config.toml
n_layer = 10
vocab_size = 15958
activation = "geglu"
rope_base = 1020.0
lr = 0.000698
weight_decay = 0.61
lr_head = 0.00411
schedule = "wsd"
Each number is 128 + 32 x the weight over the matrix's rms, rounded and kept within 0 to 255. Layers, rows and columns count from 0. Numbers have three digits each.

# layer 2 MLP down (transposed), 1344x512, rms 0.0226, rows 906-1042, columns 448-479
141140090131105157149128128041155119132100169120162105136113149084164127107143208099186133122149
058146155121104195069122147217072105135152052113132088084082159075184115143076132117145144138095
152130104123158167117139170116132156037121119185095148155125086133159120114192116073135149125133
087078130114093083077069137146146124098115162146156102103158094138150121182154109178113095162130
147136186120185136114179161136160126167165146168113089057121169106125096094178133097134099098166
080107103160053131139105151150137124101121103129138150142124164103170162106143134062153117144151
161105132147112145155125112141145107153115175164127135082141114093109114132121092099104146137122
138090154072218123193102050124087075176056136102143132083044127205139160092113129090150151093170
195165088150125114039061128138091181092169154136132094118098085138138102124138163130127082078139
117059081119161134077194142122179164157146115120123119138132183099138101173094160081123082194110
109159148119100059144157111121090103119133098124098148094136092111125157115114146157135092128141
147160137111130107120171154105096122143207109059120140121133098184109135196144075124116105147206
136097132120129125091209062185130119157130119114127194092180141134076079170113170154120104183167
152094180081149172184085183113178022141164057109072151080055073128149149086112114142181144146098
115109134202175102092125109123101075122138188095130044136103133132163086066149165110105096074099
096152073151143134101114116197141123107092150112098102101107123147124109164109164167138082160133
125131174169157073109135119191116120067122137067060188106179135088112148117127145167113175057129
085167078080113105101114141089169120060125143173168119125138104093092138142078145155160146201110
104101140091134130203125103129141122143113151173095171115094136137113115181095128166094119107124
137142126147120154152142115153127137115143163147066136168151190104108133152145160130167105175119
119137089108110148133096086051109194163202128128115146102180116133130120191141058071122161072181
203169165134115197169111140164202140138146117176131156131087142157154159144123118154100112183194
059159123164103112100135198095126144114123149076161136087086051132122074122142127122165143126118
113140068134151100101098122128120108177084110101111090088089170118101135193129163146152105138113
099110141077107142155140077168167137139080127113151140166159133092169163176118154146124110116144
123114151149168144115115134109131190089135142160152083163184137161123108113095127131139154122087
130106078147066221163109172132137099162152135164152137104129115151144110121117127191071135115088
168108098131078039047116205135169073124151068095132182105127112139108156137153210177077142218161
133102108146131139106197174132182143140089113154118181158145153101176126152145105111108110105174
184140142143107139125174104182092153159132142122091127108090135170138124119093062139132146140170
097158084086084160148113075173176116114107083174126091101146148102164142092125149129115157093138
145174118066134115148071166104130145129205119127115159123091069125059128093150142109102103133130
139158147140152116157092083145110153155117112101184119072135158123085106133141161118093147134120
093151141066136049115098141178141111154100088106153064147118127154093164134118157157149122087157
126139117050119178147215127126146114155133126125117152157145152159096159076122084170123093093146
137134162147153128118196078139133134130098194108182147149091087146128121186123109092153137092123
150083132138111147082133211176111175111159163159160097068140111137099145103125138129121165131113
054116209095156069170121102150136112102132141130082142050159151151041130150128122104136147117060
166130134130133119186152159135136128071110076127164125203138112165143156152166076066125163098166
162104162184139156088044164111128095155136150155134097092135147140146089146093142178096164115086
140149121155134133096140100105102191162129088167158092141094120128121047181086110091177067145114
140140178142181107123114121141112065156070174151064127120155085102127175162121151169158141156184
126098182085085064121115169083149055144159078128109077089147112138185158103117185095121241126089
100136117084067141135079097121146116091088127130226104145142164182085126124150111121129144173167
131201146128117121114098107151082145190117087160114120102109128082115166154097131131119061134133
149096144121120165142120138106071162112122181162142119122140108081126159092121089143127115162077
180168168150141119126139156101088123135130169168125081184144141149103126152116103134115167119125
162146108144090126123125158138144128157161121096144104053118114171160116123121094062128114169140
111163214048109072146115122097143112146147139129117061167133129146099220086108115156123061138118
068155149074081131093161141138144096164175132093129086157134137126079069128094126095158173143175
132137123091105075095095137121112059086142137166120117073133189155122151144073178085065106143128
125134142148072108156132112140143145127129105112125099163123138136183133113124138095151121117046
176178109105197133081120141106114179141101112104121086088138149072081127102189159121166084101105
121109144118099070137141123174083163104140118063151159122114094109066146144099128167115074086123
134204109123082130084183122149144063115145097117184146171112068071109120133142105116090145135193
169100164100060141160116110134128098181093137168119161138153103100105093123119114118162077126151
066098087174184106157072143132178090113111079128153133115114107130136128101119153112128122200148
056152156131113159138121120072154129108101118155122112158096133124133102096126163129134114101149
139145070170124207121076105161136126188196156127116143060063125155102138115117114184079097115158
097146079122148079115119142153127134156114110138108106101090134107153103144178136086091143108133
148119110138119071143169094150136134148106146122060143073096142128138147153133123127151095171145
096102107085140118118093119084149102077157136184126135159187203066107147114133106170148143117121
139148132171095102122165178133161096107129147165117188093089123094108141193085171167138123134116
094154143107075102078092118114157088100141161141097149143124129172125126153147173118146154134114
103111117150122163185083160139111140131162114066091140108063153103208119209117164129117084143134
063146098135165151102105116126085097105092145214179123169148125129130185139098145165155122123163
131071181101150110128146109148142105125143106112148140116122083075108128148110122148174103159130
149178145145135118130141069081120132141101128158109128146150135108135107109089103093154124134160
138177145091098209098157116165121154065105121073090112081147136113083114170113154138120102152151
134127076100096163072166155082143152149163075129085087119133135118129065102102084127112123145117
137150080143123163152110148155109125150048084156115107124145154157188112125117081103186142128132
133067144095148084141155166102136108173141163237078152152159158186119146059115154144110123125105
138149066155093096067085146084094086100156135116161180049140090143130158111199103150113095162108
141132186092123159187154120108149156172135124185135124088208076151132116117140129129126158138130
112173110148146108157145102203116141166113100076110179198034082158107135091139165089162208121115
093048127132133188161091119075117091073119082138158152086112128150171151134090138097106128108125
118160157141141133120131167163080139142135144097088145134141105095070117097177102106145151116119
130139095117114135130144149099137163102104115122122092141144095081126098134077120081118146149124
094136184203096161093134122113146102126144119102182109156166173113084109116173175089154155117093
178166173107201099145107185181102084206173112128156164150161175121160128111096082126183132104115
169124101132038062136126184127131191116064069149132108154156170076185093068135151188166124106128
164183140095135104197131126088194142153201181102137132106126081103159077110055111151088066126154
082106071093119108107081191165173162091072120133179121155111105121159124094074086113137187124109
076201127112111102099172100119164117138186123061143100137155122128135083169111080143183054161177
116118100141114076180106156156096121107166127115182198103102150154096130170126158087120145065106
100061199117101185164115137156137142124112160097163096125123137120100136158120107092158131095078
161146109050146178144195157073113189123098089096107128155149183164137136157157083097103109156081
188173101115152156179156085126148089115134154140150127122110086122101095155125111083190149120173
145133071104148169115125078123099133165095127124080139097121154111109099124125112096106084173139
094138135138171104140114091108088072161112153147116132129172124188138163130096089123149089098151
129140090113134072122135139159135176109141127102081048123157109134150101072117091166141130146140
159143108083147092141196131118112097114103089072141137141177119165150132143132145103167093118115
118128073114155093144093140110192141129072118147119147073122152092136141095139141146100091129100
083131119149111132120079141092153174135086094081154116117185140100127096144179138141121074163144
159183121130136138216164116047018143109136114133179060108153132126109065165144062147164055103165
151163112110063168100100120095152142113077104166156116152128149172130167199124120177142127096098
130150126117098075100169059061092098093085164128079124177111088121121100126149122136107141114169
097098166164070142137108123070117141143112099098112181177151100163101112126098153077112161201105
139074173148100108110113073082117147178132113127161133151186102085084130106079087122136131137160
121109130112083184111122163139162115167172064134101133138117101136181090088178077126114134165135
140079173142110118176151141146144106160135125121118116148142126163116138155164144117093169113125
119155130165163103093118169126152097067132100165146109167168118117167114143087093175108082138154
104102064123044105146115134175143111112132157148111092145092140139175152151093079063132132065103
113137160122163090119164067103170139143146117109141102079138172103084149063154145118044135188172
037113101155115126148062090107099071139180148153170087179182178143137170165077171097173158149085
131129165079110119162121164158145104134128159167083132162149116107193108187035147153152152181149
121113097184160153130137163096110135151170100129109102165096117129113161103113107088106114128139
097189143126141159091106102088011182143144128122096112089134140164138171102104122155156137170143
112128103072154135122136097104162127159128091127113134111064065104166105091161106137132134146148
170049142096078143084117124116097087178143138060109161131175082115118119105127142115087153091155
124092107110132107118105175143109105144057142142159110150110119126100137082157133135148124082075
145143183092101109146123136108109138127098111103136125128136135107145139133073124115057120158087
176152089133111103178109155159088144079216154201114164152165143118101110133138100192095128158123
091130156093140076146169145142107089132108143139097138141079102104174144178124151148086068164187
130140139139140133177107123180179078216111118156075156110114154165058112152101144099128103142103
123124197106107073125176193089103062120101114033100153132148152132097103155047112170078148136133
090136122120194157152131141135178151113109163200086097128108154117100069092087105171075130147167
165133083144162168093139114138108181107134147113143168121121120167164188114142131108105152129129
089146126142160120139059109178119152185179103186138161123104137171110127154081107127116117158135
080109099141145153138125160116100066085137112030099142089128084101131153145116158135103106084137
093110080104105118101115174122092121121141103117166128095130141154130089104110152063148194149161
117125119140125141147107134119140122163112096114169112116069127150150134155039153166116131127096
130121109157086123089151156099126117094124028164094094138181132104158090164114158151205063120113
091097118056097130100157081095091095090123103098194180126131152123125133129170140077133175148150
103076148090150164112086131185088054035104193114136134112060097151187087196112118174111116145162
077126100112119155101147142090155160149098175156092121143137135107103185173087130069214128143134
123131139131138123149098127135103123163138103146108135133067158134121126142147108097106130129098
155122079063110102125126154151134200159171173104086165112108120180063097147144090091140132162138
081171043182124133124103135119088100207172129148117158116166102069117087156109112118092106103157
111098115169097114101088113161128089095119090177099119129084158151106133124115129155119150102107
114102133139099112101101181122112153130149111145121140060170114132138147055072120084119162104118
072152110117137088184125103128151097096120105145151098079166104125125142111056163206123127137161
099094110160180085157168153119153091151159160149097167107089124144123103100103169154183116117113
152139092131145110043160094123152133085098116141151119117145119109070143105088122110085105079148
141105123132117080114217117140116130108107157120087129136092062095102159094126152150144105162144
142220082165116113106129181091147125112130098110197127105134147116110081184124156107089049110172
099124151149124134125113146171059122125161188085136093183178161156104152127090094112098162103148
# layer 2 MLP gate, 1344x512, rms 0.0234, rows 907-1043, columns 448-479
127097150091121095099127158131139106151142126146124106140146141155137149150120077092119122023112
127156133120098182127135102152139095136087083107136098118099127175153123102120130112155133080117
177097116189135103074119145098081149124080119123125144073099192164119114107155172155081201155059
132071104137095169107107078153102138149109155121140145066186095071128042099127091151153154140094
074082144171095076121124145147131168090057121187097044168158117105140156123143079126107113134126
071164132077086155166094127077174141134079095107145132098108139161151095090088033111178166132116
064117138146096151065114143122149140147179084190118165100150047108138158130131076171114140090108
124152162153118175160146157157110151116095101144109145129139119131147089119078065087086186160113
188144141116086141137105205108106158122138208158176072127121161170179152123082103110127119121138
152121129156158131170129135109120104123120065172091091138103156145166095138125112102133110112144
102121135133135055102095157156127212113142155147163107172139137136165055139100092192078127135157
101116075173137132059115142180095163132055069173142176121091121124178112104140097065122161087159
137147163076158208076095130149106100163198122090109141157192207111126129133131095118116113142130
136117126132146148155089067069158139121125155136150088118149156095128195105114142145094128128112
142103104122146066118112085166156172154122093138161176060082160138088071104109134139057089143107
137129157130170147070112114156140177087126130091159129120201098140198150099160140152147176078147
119149131138137152144096168115150090094136116149144142103133138135172106071159126159145145181120
103139067089094105155175164137132144144105152119145070128184100057111143112103106154119189113134
096068082159145117131132124123130106116154094142071127077093087104141104109109102101041145124156
114125128104149164095138166152152146111116110204133117120114116122092123148141137086168103172124
124157080177178150148113154164185122109204165188085068151154140141176114087144106192116135108128
129193158178139127130136100162098211117147114112145077091117128151107151179146126113074175106157
163145142186151125153137138185112119084102112119145073136129113137105162111126116089102146076077
163066113131154133123163109177111194152073132115137112137117127137131134129189110112064100112069
110098069104160117133148088086149127146110096148146108067148043169128125154144160146099123120129
158117149125218139166129105169145147091105132160075096150086132105133123107137141150127178151091
116121041115123066037077139168193133097110078132187158053152096162079181109171110166098174080156
089096181189113188114088101163125154134106139159130104110171136163154111042085150142082092136051
134175151138113198145154157102121125194136186156154137109174189153111124151101140113119137055079
159170119147094142085103140138178161153156108161142083118139093142157111148080092074106162094128
122160088101155159158125134139117129073086127185141180041155113112087166044162100115086111160096
084158094136090110141180184139124132130143164125144109118178135174159098147104116101174123122145
145092092125101166050123108196148117103103154161142108072095147116150127123200153133128118142073
113162103167146134141097194114128087124095149149120136109132122138193085169116055144127117087102
086077142153134171074116184157038154188139113131105112139124223177138132139130089139127126106109
086112129138115057093138178108156157131138136117106140157148150092068105156152157104085120139116
165163114154141142125073149144103107115095091150076100151123133166118144173112092179121160111100
065112140144101123135095160086068137154111121163081101143125125186100043145073092102135148169164
154146138104153145122110175173098125067167102172119097061206122108182102127115157096093160109124
185166123127152125116136203083119119110164117120103137119163173077178136168139138117124081130109
112118129121127146161112091122167069123108128077157062127078135141115098144119164093162140167150
137115147038186161111159149179090106138162154162108162128128139101147137156132129095155091143058
119157159146096100149120080076095173118075102144173104118182151151137088166161106112070111169113
145110143160132169139140172117087102118162175117211123098146136171051141088149094119134160106163
115110130199090145124146165137105151112121121124183083093133135121085120124125090129103137137057
151162120130147126094106151123102161059153157163106127131130128141075167160138139129119151090157
097096042185086114085130197198118125126128122170138108130202130155138171141133104096150182073108
099112135203141100124171128155079096162088131174187110119047143087120123114166157105123134157147
138134122169094159085175174171051117079154131084101133144132099176127075142151074146099105110145
108129145101125103033137187132152149116109119124057098118085108110095048090136104180131140060155
127088148094180139081153161084104135129122108185141134099150156138095129155128107148077105138128
154144106133103091127105155111074115169132199114143104134168103160147090159089110115151071177150
110093147150092130131082107114126130142116163173149077135135148141167027102095122106089126123132
128162084150155131100177186212184125116098111131145118166115160106153098135136136139113139135206
088115041155123114100156213123060174143188114088125119159140128114192081117148131142067129109078
131140154179132146114114144101136106173124085188173104093090094089206114091140124118144150167186
194135136143158110086097214105148106172147140080173119155149152121167130138117080140079143130180
109103137177169134071106158131073122133123171152110089064097112104114109165168045109137189133106
120108141097179121165160089152155138065103166176077160165148138092128175110049135180133106167119
141139097124079106028062153148111184158100186133175073089164105132077107111119107115127186115098
142143146110090147100111132092098110091111117126144071085146174126174074092117075073150131106091
179162124151128121106107130122167156116147138168154130131168169119166085132166144185119131099151
189113097089127183063101191089062126135149154120159112109071167093129144041121114088108157128153
133103116110124143142128170165155120141188104123163097172141137115210079090104057076163165075176
188117091093139157075112134130111128084147135125146107131098129148089090093152105177091141113135
155116116169082117149144124095144101125139136150218154107117098108097092119170135089175147086132
099099130099174136156203189148135135162161081105090136078106113108163145116126123126122098060096
142120129134119138110094130100125200141060206158191149135170082109130072126078091145118149130172
097091090156125146149147174145113158103122164163133100116172145094089102123078136110094115095131
152125112161110146096098089110095136153100110117145139121194164156151162159153126169147175081090
117139128103168131088151092173111110126151130153160119147125140139140156129130147133082160070068
137132150134115139144062133103097156172094130189182197128128132198180167097187131119163118131103
140183168117144027072106117116123102109118127172099111099068102112117127105136086174127136098163
168089105118234049054116174131081157102136105119210087086155133134079152113126091130097193082153
147161159124075104128145162125157193046083145128118113123073133069145091146116081154142156103124
082150190130102118098069168157132102087103175123133177154085120121188153091147142164169080163138
077152115098168125136112111140133154168131153116143155069122116111133069112102156151087118104084
162117062094165179102117138128118143155053144106147081054160086174096081171130134098130109153080
139119137112186097086129169113175161106133138183143118079144102111074151156201153169080192077174
130113118192078161060098133180116134157128113196195192158127105187185140111147109128132080097150
099086172158111098134146093126095114109085096110159157114146116101123145158125085103185162185135
129177161134149178112121109083103105162073150135144059121154148163170166135139115122111163099136
112180114129157152143052141145100144119111121132164136120128128114155102147150166148122168121160
102197087073179165146156157174140132134193144173027097107164139162153115067125127114104088159072
151181145166128148134146103117126080123083134128147110163171109102127137090084108068119203112145
127087165165128142127108115156125085144152136182109177168158119177136135144166139100132169078116
108099127109138082124158069087145131138094149089095127073109163081126090196147080104125158141169
137091191191094103116106123101123092091152176124126100095109116128128093072062159157186155154192
146172160145127134134153096086093073151136081171110112151102161162125157110122128118164117144095
104162173146105091129151126112171145080174087146142114101147125209208193124160115083120067097072
094161189114112146138076098103118134104101126161071134090074145154117125171103129148145112156156
127159098126124128090122199152076120102170124140134122110200161093100103111175114111156146136101
141156147107115108091064108201152087149134107122068077088094169138113174151168132134142122116135
126147097162104107072091172115137099112145176141188110137093082061120105077158142135126136156118
137071074116108156132082150161147116094113150157106115152142157187115199084141063111141155103128
114102150145147118134042133188154151157165111127156098099180173084174097099114113118141175068104
152084187109192095100113158192099076127181184165100109095084120142120131136105186096084125088170
129141131176142103106192131148109100106133100186076156087060147153131104193125101111123122122120
163089150119101199126050169109117103121133048123150126097119158163147061132146061181171120120130
095081116094115180120156096144127155187136096114119161139151151143073151161132102088145103128128
184159169177126086096140124093091051105078084112183096089103092111135135180170145113183104140104
144129121178106070133148138067100175047075139114186096073084179143182091131095116152169146093065
136074144142148115138095118142106130090113130103109113118119117150121103050128118144107097095096
120114077136159156125117113174158128153194127137132135102114125110170161134123152081094116155092
101116116166111132167168124129137182061098124125107098115154103141157114145190087201126091110098
147174090159121118108097113155081115150114118135129052106148108109137099128136037169146119137087
129090159102148095141150071106094050140171104152094133086141104114136121168189144110179131113131
137161081160127109115101185112105142149163141134119113090141098162207113116118105112154135166130
108121159119134163139124183131069140076149123107159183142128091094133140133141148129154127212121
188120116158085171086188129104116128120057101137102077118184197133172125119131109124127155089117
090164127163118174069138119123118097141065146168113074100103099111208097135161097106098138189103
162097081139137053093122111141145179096135121192115092093153164172097157170127117080126125096062
091118122133124158126124137136074162142082115093138129122187117123156062078104107147129083162132
081103086125153117119091159120119103131143171118069125162126134146159131166092155085136155023094
170100093155128106173099190120146162136139175149098178124120086101093092096135133150095150135115
111158116111077136109109178136135131075121138130156145068096135123083096131171123164150124076127
164164162126150146085158082169102215171102136117123192076044154174116171102097128147088120124138
132109117170202164151164123087142127176162117139088079122144115126148133172097070080119139105141
040124180114108132130113142109119075089117158095135153036145123127128127129141112065132187117199
202136114198092089099149142114030127173118177145141152087103143126103125126140086122094171131143
129109113075157165115179094139045186172080132128141198100132127178104164093115141167147168110119
099133082098125104137127140164183077130064132114117139150147140174156098153144133066148114098074
090135128136169133126118097141170150115135170162102104058154107163101145073198153192118093112090
088098187136107143095187116145101143164104139134086186134113151061165138130114115081112103134105
155138092189165130095128084203166091168134111189153115117074104120160173104138064152131198123134
190161101086089143107114134136111134165059073079148082083158149109173090125140107180105133146148
157130094137118127104166112126089126102127100153110098144170104160169164097127132105098100112145
181144140097136220093067172060117140185142144085121115120129180196151124122141124119184093133099
074110126152064163109115131175108128150104086179070164102175206098078134094144104106146118144063
121168108159117122150156075090111134128100136172079050119140101169106040178149059104180053135105
115099177093185141118101099095122096121122096158143088101168081111124124142078157152135132082165
146127126182102110094143120127118141109120126167075188182143117131138139147121125094128160078088
097164126119079084151148157168123143147134142098119141110128121095135145162104147077095152120156
140131156132176106077181117176091104128099120140160135127153081127077103165140126114120147122103
143117115146121155102105146141155204142131121175140103122147190151182110054115130115127089128143
175184084142128122121145174175134141117070131106125131142165104164126146150162123125162099142100
189130163100180134190132080142140142132086102139148146097206143138102122165121119121121096074103
# layer 2 MLP up, 1344x512, rms 0.0233, rows 907-1043, columns 448-479
090195152160139169140169110079076102122137119080132168151074043165173145181081122084129186154109
132121048162117132078151187140115153059152174148127159140136147115126105173137112167176130164083
099131118142114165134193109147130152085109145090126075078108164172162142104139133158172123158110
049139101157164132166144170134141130117103132102096041136092101137074072090190147151153125103102
024175197155172165117085103129100145131115114116149103126160155146093110115139087125175131135177
200117118120182188067097080044116110099157138114115109134108145119145092109160132116121126148132
150141152114125173130128066142143088106139162146165121135165129178083137150136130160154095084201
155087106109166185172133114174091120137121154107155098110093140135129112129126120086170141141114
094142128108134135159148135132087132115140109179141088163128089086154098144157122073110103110129
091064175118080096175155133121130066073114097144200160154069171104128153131109165106131085133144
111131171164165099089194137128109110138181085123164074123124159149080104177117141198130069101156
115122131090064146154178101132193122157180163150122195097175148177141143152079142184128132121119
154144125090140167119174099095146143153175126152097134136150080160131130171136151053094136136143
215087059160104116113103105142160111084114087098120134112154103152105115099200114145216130101162
149085180129118105147135112093163108143161078129184179110137130098139122122104111080129115122125
112154192130141137120143159083113110117142162126189157176106086113161122147145160146027152122135
104084116102095114137114135131154119145130188169108113153100179161141036083132073095118124072181
134103153102159185102145104116156097152094130066151093119152109111151118179083107175140162197148
186123118153158121144122168179110162120108082128181148145114186099096093122150155157099140124087
167188088130144106098134117093189153084145147121132077057123129153114153100104139164079175090129
166171096114152116091123175203184136040165199113106174075164077165114105137141155141135128128186
166108096190116133192129136135117103135163160104136099181157195160163115129133117107174124115168
083101084126069117145061138179090150108115087146114134153099113094101144146107132106148137108120
109122121135145097093145129115122171056175140172073152110100106126162133114153126147137173072143
120146163148141170117111091151063106091154076157117117072168130173146161145180068086120120137089
141120164157102105149120099099078084191140107118160145130070170157102185158124168194159129109145
153175118116096097166162173123098100160081131074106120140133105079119091159145105076177097121136
153147155102168152095149161089156104173146142101128195137146096097159118102099142058114190124147
119107120114074130132161100145162103137081109115057137122099078176066171133108116183105100125099
080170158109165122076102160046117120082131109120152123111063139169112093107124123156160119140148
115155167192128172086140113104124149154155121116089119133100136201169120164061170147142095092055
114147142129119136141191131112130143159203148109093138104179121123078153168133141193134028131140
127118149115074114159109102194141077110088110108144146104128136113192189132150137138135088163157
172129129129105142113152136174141106132161172120150110178149095154108097160047154194157109162132
183113077091123160160110097126091111177122172115137158212115102135088171208170130106130059093132
106185048064145124137117054170160087160077147160107139126137115128144121152145148110179122119144
124128092041130129102073166136142132153097176160172117141186085114132154183129129118099062109137
102100164100084109143142072094107125121096106139189116113118169164080164138116140215106092120121
148169091085126154132162130134163112091156157101124172125130129163166143112125195123114103188159
192179059133128194079151127193151154073113125100141175149160118145137154127118077069172196142109
132133116145135131112147128154096131133109160151098125134077151150143134092074116107138127127143
155169153133188178171140116121103135163149120113105175177131056120111102075138114127131173202122
132177110138121131065042127125119163087098096148121121096079151085129087130127063166105184151137
129122124149109122178167157139091119150112118092176141106130188099103124157152151125169097197089
163085068125120124089121169126122153144132090148108124119141152161196129067104138118140171120134
118111134131128128214063092098142113165128095162175122093191122116129175155092126130086150118141
101065130154122177136116144115099149114174103120103106142157117078095141103148080114124124121102
131158125160098132085108111183094145192133173142102140143139120180112147158155118167197186166114
177132135127165158175147104087132107192207060121136164110174112165152119135172100106081085125117
176139075100134130107170087135060142133102151124143169149145156127144116111119148191111135142124
100146137106117094104189136079143148143161078150106157157095093147101098193115172175061057135133
050092098126089117136140095127133089143146113141159129103116156143116030089113086128124128148136
138166111153159086118124137100129134165151143083175119170116100159151140115080109103123068172135
151174081096137099161121115155094109121155146096172154117105085128110139092054121106139207155190
096158144131157172148159073127084162212129125131160103093155098148135208111149129131133112138168
075035135097134135171142189158104142109141153181117111116082167159078076189173101102156123136076
163103114149073156096117186094138110125128145106189129144118163140164045146107121126128087119126
142152101118194165148159100131149127121072118086118173140162112126133124148078146055085123117170
174064191115090139137121130133135138112171107083147131136189138107104181150082119137155187153130
090062123155131132070115132145141097157070152120068130102104075190125122121131154124179137064137
148197150107124123177163113133140068128155180105200122138131121112078141049129126096148106170182
085141152095151138115110112144137133140136176133166137119131154116197125145174139158102188178135
075084131071074211137136119164106120109160191214114100138154134113123137113141150090096085129157
170142154176134158106171148104140085073112189151182142145154099060093104170170118174101169128130
124080128057062068069179162144188130127176109132175142153118137126105129121098092099166140128118
115127158069138124093121162140099046170044112111177126142155106142108161174100108177115058167141
141105081130094131109156163149162156086126119113113116093136061120090206159141141111122169114138
182117109081094114136090080155167152131115175147182133090171117137172085165041167117121113076144
172168131107137142075092148117106112154146131156118162105076123163144171134186113169130190166106
165168207125124122109099111157098135108111101178120132135100132145131142068105134125126109086139
072145191113151121118126107151152136196132119145012086155100090111092137065115144098130104144194
105182072144134126168107159149164094074148151131147091078148051138129174145077172111105113076140
093131155131128123122146164151149123139081154158127117105059090134090113091123172117104144099125
162091114093144154133084166143147168157113134117132115104111153071126095024151139138108138145131
181174110071128149084088148114108113117085130115113127197092112093182071125074094164161149054089
140127112137112161090077153144120120090129148077109133138121130099159142167191133139133086091115
121136142174134143126119115182152167105169130098123144089153153113127162152160071087157162148091
099162104199153164092198168093072154144175099142104119142086146152167152139091144101127178152103
086188149180126117136144186112118120107065121117178175127137119155108099145137148070153122066113
162086097124156121154201100177116122118141122095109162070164157185138178140131118110184183119117
126126188186117154041187181153085181148116092109121133167148141119121093107184153127115163133110
124140124169187133132106128067168056110143144140122099130113100125175156168120118145124098100128
160112141135093152126094158072119094092108206111157143140133103099103108139123154109106155090095
144128093140111137124108161131083120149126166191080142170101082151119134157156131138097142149110
124089162106093149164130117088120121071094083091126094152105156103116100145106117170135133136132
149118108117076172110128092081114172098096110192090165202159128172128142086209118136106079162142
101118138107147164081153162121109175093165104094212137110128075203115134090164156133126149120118
173088144121104145101180123158159082155179113088207102068116152145101063074140146129115144172204
090155106120145150105174096131169062145145161110125141100143034100177096165142117108137107127126
067197124159113145130102021129165114160149115100116121100093110149084128133112149160128129114145
113116125144147151097115137079103159204122130145129074149126146170128183106172184113156133113151
111156118139117102165094115121126139035122162097105092158119178092103140146136149095148126113108
134151165171128152076113181124132103125153110176168162151181127144108175129124115095147149153169
133118082106117167093131092175136089175121136089138119091126067148176155134135132065157124157103
077128087156107130116154064125124120142139086124136152122152114135169142076191130092131165164088
173149129112133130135147113090118156156153134180106141128164099096136086126119155126152156088077
161132168102133091129080121139184111094104149158173088201086152117121078142091149126098126168125
155153129162138116154148136077104094129145172149152196112089112115098162192105154138128091092115
133159057159134115053170086150119163100163147090146170158115175200100190131144079114141086163109
135059123114151071109074106093157157127121144158099146124114085140102122167102055172146129108152
108142145145123088086169110169147136117178137174129143118142120085121087132157142168166113132118
146128102133110170133166153145178161123168147163156201083158059101092143097111169075120140166118
156123114116193161170147168090122077124122153135174104081134130119176126129083166095132088068164
099111110159118172087143156135130142149118161114115132147123132125202127076042118132096176151111
146074042155112148080114111190155132157163136145136143153113149146120140088157119154174105089133
122117114164079099129187198116125104097094161221051084109146099113157123088131089126142089159125
141143135157090155170113103152082233163136114130199097136130184148141149153165159127115165058104
135132127154087113113101155125115162124097121135155126148069140086127090104153061089117148148121
083120157159105186122094070061066143118098186087144119132174134128140194160149159094117209149142
151117116152169167176103093170145203187179104083131126108149126100099077168127178157119141113109
158118110126085160134123112129093061089166188144140123130119176177106129099122155113155128120087
142162122034120108060135115112121108080169151135101132110118189133108105163074094112145177073098
122134139145064118093103115126116104067139132071167092121133125080117072107049100080154068167188
152174098201176167162099124158173188124129106108101030058157154121090104145175117134114200135116
146147158138143187099074097168119086101098113097131115135088170160092137148115089143136103143173
131035134083150129138145074120144149116153119116072127214133143102123127194072088102084127118159
151170134154153141113105113119116139121114077087159100124099235111092128162117108124093098140101
095086116147139088177158071181160123078120190075137160129138140114118124168122090101161111130134
103171195117201069134117057068121143158100130146067104100134088124100099188146122171111124119152
146141152122134112105143071130152126113148148180166105144124143110075069126100114112171137131129
130164150173107122095095085128104114192104143099158095109104131146115045141064169139140157127099
083076137188106077121094137103078137159115102110116118114158152126204162088068104155151135087094
071095124112127119075143099058146173147120116142126158111135026165127164092162178103131129105178
153179120103124137142055147197130155142141082160164198095140180103164130083109154172099045138075
100116152105145114155135096136161155152123089107129083108141140148095148113149127177156183129186
174076109150153120134138160115049135137093042088077124113158122148137157109090121082091130135163
086082138090097122145131135126123106165154180172140167096125093080114089118121145106114179140130
189138091203160047103205145128081153138102087139139151091132124117094133134138135108084164080109
042076154171099152147089105093147083180119119186178154098130126127149044120131119138119106068085
125087091179136131114140145153117099133041134078185163157194104113072141089119207140117160055112
103138112101121099100160128140112144082083125115110220099161076117125091173093099093154149141144
123096077092127134163170109087118139129110145084146139138136147194122168160105127155097122121102
091142124140133103096176100107137099113108104148127117103098095111117139151164133191170074133095
114164123154061162160102152104126125130107145104136107118128149135155130119113136162132134163162
210187109165129128112120111068138110078104064112094172126150102110203154121105109202186119134122
115105150178165126109137114161135103152146109182142104147126113124176160134135147147178118142116
134113146119162255148158134099089087126102137131140145134155190127164059099105122100133120143103